From a checkpoint of a small transformer trained on Wikipedia.
Size: 14 layers, width 128, MLP 512 SiLU, vocabulary 16384, 7M parameters.
Training: a variant of Muon for these matrices, 160M tokens, 4883 steps.
Each number is 500 + 50 x the weight over the matrix's rms, rounded and kept within 0 to 999. Layers, rows and columns count from 0. Numbers have three digits each.

# layer 3 MLP down (transposed), 512x128, rms 0.0318, rows 289-314, columns 0-127
470470413483465476530544503452443503580485563515433582399435477468464530437508407423476636532568531518475569580458472556471487511402440574473467539615517524445470430500508541572510435473483494450423432415487534425540510487448522503545545489511537546490483454628506470500424455548521591582459516577485587389518458492523526616440399543456407485553494609550419561437578451506474544512627
419441531482524531581548574416519519491574468461534509445518529502486477545460538455506305451522503492461497493526615514512634552508491595503546543485472590495469537519381445498493453501458470572597482499423514519505440503458527508557484569447500492541443475381535498473505594466514457476533503511527471606421489418504521505414571502530529471530564445464450514440409564569500499479475
521494494541559436478499549527532493488486354574450459466470406509496435549467541440515500478432552509431422533446475496514468434568525568514524500671546465484549564442474511553523414528494520460595524486447460568495401632469533472526550623478493470588463474457552464547583508542462531484405518425463461492479528488528426446529528476435490511531524484528611459497497522509571521452428
521569489588512461494432463481544482473582482470575342494430483547551537557501509531468442515560551507523470453583536462508482442517505489479503482335535542484577510543461522505601529521456531530570500524536469527483485531453532498454491503512530502481470463439445542437548473507512496458560540489498428557507446474468516501465582508567493534460569522477503489468391525456490499491505
556469574499422493558489424435548510541468485512473467500555564431498542458471589422490547481504464501520499580510515522592487528453454483482468445525480542494533448455538432545509474476500479539461524560506466453442535449575494449454356454426444564450581549498600533549582502506463491497487496481500479517502508559530449458510521480581547456516519441471478484534515529562546565569396
414554438507528548506522532527570548527466426541498394520423588510505459580474421391445519587462456435544447471496428489521484432651570474557509564441623525604443389504622468578583528549528519502519490511417424501434457512475500526492463523462460527474514539490421537528531381488520383471525541473453579507628504561508502531516537439531509469444565534500534507453530485522470485463407
621454575484555509554623462463414507456420390506489471473414469482495540388507536501475484438552488440503514498520459495459492467532438483449616466592453459560582501518466480527488467472538574509490406583555519570593519503499489524499518549510455463497559534600547538517484524407519520417515483509463411533461503504471496495525544405514532577572543518578551450456470443472478449532502
604541456535455477439534434483492596476548531493574521587441484496519444540575511536582520602471504478503478487497562410588470501550562480587493509385585499430382496535571480477570524545438549535502520518503495417486513459475571491542378506454577426459466503522466461563558397492466450547483531488491472479473478493512426476544428500516480533390480510515428434642490506505525447397542
485454470467496549545402561435385461476496474534378552546478539567482489548430439446418476474547476467511516477565505454545545532589578585557528453481525466552521482583506552504581419503481401480482380533518570503517479493536550602561459512582444440526488456564494555505549509511523494400499513425508475582584506503547506491527577460441422450553468485409496493506495464536337486569575
490526471530476465516502503530612505480509496545504457489402573538506448439524516473490497483511518478497450454389512463474496503452507509580510461549436537480524632498464612528521546457418546534514482459472498501455480514467467438510568466529498499506530554467526540409414495477512504577558602493472471537486543505499449579444473551524461443460535513549464521439518468430600483508521
514472613491541454520488526499474460556552499491459463496485525517535453470467463442568441446558483491426472424489453488463491557477486500574492477475425520440570612538445485507473467496425487499528535495502513558484483548511486494533528484573545565571486536531517534534455505513485527518446625425517455460527512468501441474506539492462474565488523468486554474468420539452537508542532
457393447557531455492546468411541484453416466481516437530513500501509535434465516533594487539542484361451427494541424561524557521520558527460591449517470498611557518576559483510441492461504474488457466418440452479499517427485386496472530528492584535561460576532478463513401526554503451406573551484459474520514519522509581550450552547498519480496531559531469434553551550489544536477539
534530555554451488494444596510446417475583489426410478459578538479480520484528443450486500594575460530404515505516511452522527578574496508442650510514474541448551445514467501488473510523425496553519460463449498602436544516508508480477481463525523477523421516491471467534561520498462418497476476494537560474463503505588563523537468520466510461546485548509520478409394510433475485527551
487510575565486454550571510511503543516460444462515464527451524526468500497555462493501413548376459425411526517516509475437501488512541482536434593526473484500434508554496515581522469556566564492463509515474506500467485541558473560492435470505526566499492547479497516542506522463480461502423448499510493433497491486546515471506588531524504462483492496419491531476442588447429529492604
496519545436448503578522431455493506471506512472534585404454539529556435592544549586392470600504500529519484475567506455493616388458465535456445504444597484580486429432552413433528525577435590605431387499450504490502557516502551508580580510552532474529493452531550492521384580475538431454533551512526528543513528500428610399509502512353456527546458475452464547545473580388445411380523
492468542442498542470543473438534537529511488514441517440540466521558519512534533505443468548475422456467528498513367531517442600383464446423497450465535514474501601480587564486516634495586559488436465473567528527458446498616532408443528541582449441460504487533519503483530463462486453492549564555573491503466522513458529586517504527472476439466490523539443482540525502555498411469526
522455544474467543528529478431604440565524470513493446523438531584466585498508475494543492551489531497469503562485503530485531441529509529445486445431447497508548481447537449465555511483441533545529470565482501576514472532579507475487528419531560488517541581513477512359456438466483464555494481481504465507463510487577423531553496475521512461519599484512524503442437497483573427535521
448587492512548441461504416515485443565439493476572625430620572533489502443461502487470441393567435415460559512588452556542468412511493505510533563586532474580583586415560463461525480385513541467475436429540445483499480463505414575397503481440472508602488518502530585555513589458536468496465468562443592479585482509490536580460496546504442501517409414493485413549533583543500492508534
570498527420480464498566496498489526474572504526478581543518461523449529433485508434545479490537476503517496449504512453562535534554578514478543448506569497502451525481571417514408428491436397492538511508495438605430463482542462529533514467519502465391470566458521482483512550522463530523531486522407470650595591464490448443478432460558535513508448493521535581429452483456535455479498
475583467403509450555410401476517451570521579332565493496505526519588457555541469434545554576552491454466447537625567424475493538468429592510462445566472533549452557480426546506604430490512304470490529605489511528354629537516481469485532582554491498606459508393411469605541451434531464562489417505540491497447477591546571380527383506511381602503459600554501547488548446534454348567571
506563587460473556415488396521523460593410488388470461443415445474557432544514460337586486585499397532573463453492550439572541530514526449433589540514419561494479490512519484536516495550516564513535480518446469577454523539513544394491471488494532532542472590581531540414466463475659461512423473509466579521350518565582514461562488465582542563457543589459522434472413501444490556470483
535454445474518539541496430587492507467526537480538488502517454512521501454549444453542492477519487497493539511518426545424482518572474491509516474496515471555549545484441510468582499452467564529523523396479555568481540540573507526553469470457469467482497473501508521528400458519481583463523530542492540547532428429513509442475482564441546493558406487462421555490462534520502476529544
583548437518591541535555545522534423514497495486442554463488577473497481543484495542422501511399454548460527526512446509480573542453416452479500421520542508455553473506528466554557531442436540487509483530482401584462469543465502488477384456395542450500576486485567474567503541540516423441537567458501520536535551555592446494560477462510442413535483405544545450583452553434397464602573
450475506481491578528544520472505564475530505523452497423430455582527500507494474471469518515463446557486406509403514457545473549564534495562567432523507519513517448444492481593488525556514532511466498457511510427525474524487606533443442587416455523569445381558421599484438578479465480384478530477479515422486552495471479527438477501515530474523591514522441462547603514545500593475539
538472499548501531541471538451496491480553530517450495499522539512541482481522505425537487419558535451458454542496435498543479584483488522508571459522485523501546559476479474427519553415452413512552469528515524509514503477466529518483530466375481508456502455490469590506506415490468483509484576462536501491526515469555501508512466464509498509498486504457481534448497521527496540541503
533543401498648566534487512509599530472323445551496527455535460549604540469572529496537410450477512533480600541513518504529621472557346412618380451463502535366551474456484597447558432433421429511524457582496421445574451611521592465470462528502504459543542592499496437514411372380531447572538494503467478584409431418465423475426552488498570407470594552335502452489617594616641586504535
# layer 3 MLP up, 512x128, rms 0.14, rows 290-314, columns 0-127
610568460484501528424507420546534518508422518551463477536470532469500560480530491534454642571503537514502485572473432519479357443494475432474519432549507418479507459454621626491490533506556561410468519445556480526486542497511444487464481458510533511444499486612499481519479412527505513529540502534493564423600523526508510402568394480498453498545463569557547486569583464488470480473486
462589472518484607499538491450459514536430569439558519563514566434452556490478467582476513502519485494466581520511452551525491585511516427484497468400441549545513459568522431411435612402498561506461433489562457495469558437570513447425506430509459499455517584540424580402510534404489511499527511636468524504531464461429534535509531471500484498460442455438533568513546422469451497551568
516460497374509544481530569528475505505446532513436603539559580470489508512505466433531572532508506505469496569376422468491556498485495447479474500637450464477446533471552497521419463504578509512448495465440494524535525504494473465574537453474574530532431455564560469579485551517550462582460397539485572502574551532577457507541433453532516477529445497573461510519585498578526506503461
429491466511523513534523507548467487463494542507555537559434492578485454471534435528457427562517477405439474423496555506464506474544463529502525535434517464531469630567467512518516505545512470483564520402530474619632548541456483547513600551585537454537552497485547473456461479491494613435497518564511513507514475485507531583510442561464439587519501514513447544489558478463470416456518
577487537484491478522460489538454431519498581494508579499628419492534561402566574627530496393540499587526626534478542499518531512360462536458412474606422505430546612498313520428429505457480529500471511418599606604567611527544494432557598551551574493537508458532559486499468606503460615524523495570501475512447490543473510499542441572464515537586458514545504488593523484475541541571590
535492635608559487504552447547484551500513547463446488467463525584496566530497523382484454486507556496551532439527460481527616484527497551451549442550544454476519482496504498398574465404541524452531512541566517449529502535475458534587515489508584478531578567504619485464433532523543530475542587451461530519568552461524542547534468469546465492535614568576467503413546554464490513482487
417462479529545554536486589524507421529450529525427472429535508470453542478482478495424457382586453536517527504457409550407549496454491577441498492603420535512579492438414469536405456449556496472536479463475508598520476580511426545438595517510413559548542534460534506393489592492513514460570455477488530536491477487478552523462572499493530493594547483501578497421515490508518593604455
481559520528526338446537504560561551507438498455528452510433417522574502462530462374478588544454460535529443462316555529510488443501416423517464514527460533496524482425392469561463559594518565576452491463403530456512479517450394517496558497519580439468520419520466479484483522406539543521555454522421598443427457533516434490545420501569472543416552492551513423469491531494501596488430
547446519454549498455487485471430555568485438431509517502579441445502563643485531464493554503463452528538497538646518461543478514588529513393475492479545466499500382476523408447463526577501509450453521499547468524456520488515557453494464505511511508491496464532495476556529507577535459414487455537489510450570475488482547413521583405523565531535466516488530450599508568564424484487479
475459402529472438496525472541518586462459447431548531490453459485568527567496490517514553555474450455528460568535583516560550449544517478418448511531566475564487409443582537489499554521542533488477506494445442477492493469485494447513458489430539480419471494525476502451503440541535464471524391634452509506456483481518516482499498481558469485543402550524410535510507449554446449365450
497400515480486450499525540487569545555424522530576473493593515539451529505508508448428601480460449484440499568523521538456513442482503572507570548491515508560614537539494518452461588547567579496482472484354506483490426522433417521506432456500541609539445545545488445525416535484455438463562476504447481490524475460531403531550535517473465449480517518553493536548509488506482514482526
531581511562516515473438411491527522436430445477494470521515547535511540553478542496516451447398502535505581570419521504467463449366485535471524518412458505528432549495516536453477543546480508438494550501499547553506546497544471537512493497497554484561507550451524477536433473457555500500601464478517571507524465631499475569591460437528489532542565491459577416558391419564522462509518
508485400411543527444423489465522479470501524551489512492577478471510532476448571466501543448626504500552436489489527533568492490497471495505552439496509518460567475447487517469490506500470458501528443478520516501544525478444456439493536497490457400472505455483489504485503484489490494523606536523494504561506504525495503512495436467503533589535508527598534452507513418545541489526419
465425369554547485491398582526486498570456492493477437573530432442456561416481483444610516393519432467448532492434508515500403544528478439534527468558432480416528527525403538587411481436535454406519567524528486517518415510495429508419465514414486444463495532480408528456643433505436532503485396499459501440513455474627405590531421460667544534484529558540548483476485441624523570582423
565507503637557526522492608535467513523436577560538491531463497485412482510485515415484528372521491510454560527547486460494551443578473537558574539577451477492558541542432432547456469497408493493517530409398493561547482527467477580543592404472527545568479510476465549523529550579479531565413493570406557487566470494548444449570465481516506507497510486454537562550530420492518514570493
456540462539552467488441480564377559436493498477461540518556490457545423545514492444478483439492434503490500434501490457536478555471499460543493551539510460484452448547461551538495400538547488436478519430487520481464501500431489526548549525476471520482436419519538516596536532589571567485503544493466602439515491546404586493475526562499471527518463541461467522542561501530442605468515
533534490501551478424548487499530458518403457507554534490538532578423566463537499449492461393574493449503474544552545536463427445519528543519446556627538546460556480418573473511518429374450570497476436414571412478517531531447399542446470455533394442537520430464517581582507551528583423502536450554366656508587477470504475497464525596490424441579442450491556432657507523488450500535561
514474470539485508546424450484508448526431546469530459454448496485538464564483454515467557498479516488477583482521486493483461509448417484488438484465436497477499475495386568505534543476557586487407455362543562496557522493529503413551540485450531466607583439513490474503510433474547486505526527468545501394408472593542594572518538567459476492589626467464515406521496532584441582517442
482470434457570503499528569483516466506446502594540598426563539468425644462546452559500594556509492476498455487484502534356501567567474482510464530624545437537431459513463574544532643533471292422431510431507407563468535412464481519503462419469528566512473476539474468487415420474426504424591446423588518543525383527548571520571421454440424570501442516419579462512454554551489443519588
564453495454596572540445556480401537526519534617519500604521473506524497470578483539483487447607459483503605550595553480500628453560553508496440326563579439433534519481478517416510489475482548431449504584578467502546491564482452608514480470408434373407517571425529490492487526470447524474523525463526474540602548504384516497517498447423502433553420422469485601556601566546515573525435
460524550608456439489523571470514469544499465486524457530543570560457556459472599556503597557540474531538501497447520482582559518505503560522537449515472560491518443526502454487468526547532488462531456579567462423536524508456552497453529595513575554483502489518440453487567540491536495516481479503535456401432581502557508505550547537501452560455572504531622469468578522474486580511454
450464486518487448510417423531431605531499512491540454600459446496478489429501532471531489475581542402527449471529568471531432442486576515535498529490474521546514534580416468519406470575559492517536543423525528493572573443556470455469631528574502482498467519549489499464518495488539638572476464578452554482547414465461557472441463569518600621486408560481471557438550416549636569436421
574557478581565441480466497544496468478475553380554482575601530403457502481508500578535475538535521490477586483567489543442493502409494468426471532510491476497464513537467499365507503444494464477534486499487468563445526492525413473581545449547566428476522654482522433520598469542528484580490520548517464588524488453481488462558509556505513518527412428529572533490425498475497383485481
481532560467497431468529508556503540487445500446544498513453461546487510511475495570454513576513489512523546475484559489499507415513511451478475491511516452455440466482513543537475463543523593476447519436457428516474515516524492456505468513544500470499567490549503390469481551541527542449481500566434496495482505496479518477501503566491461522516476511521483493551488516473516387454512
536543536520538501615545461446584527444494519565515484439542445515714509469523636484422413547402448468489516437463472576488546539580483530575431454444463445492544554540535570366540601446494442458508534442553488521589428525478537565474439531455556538545619663554601575457343485443467444506506451524547311545536501423425380448557436432477526435496605551343427539521554633611557433462519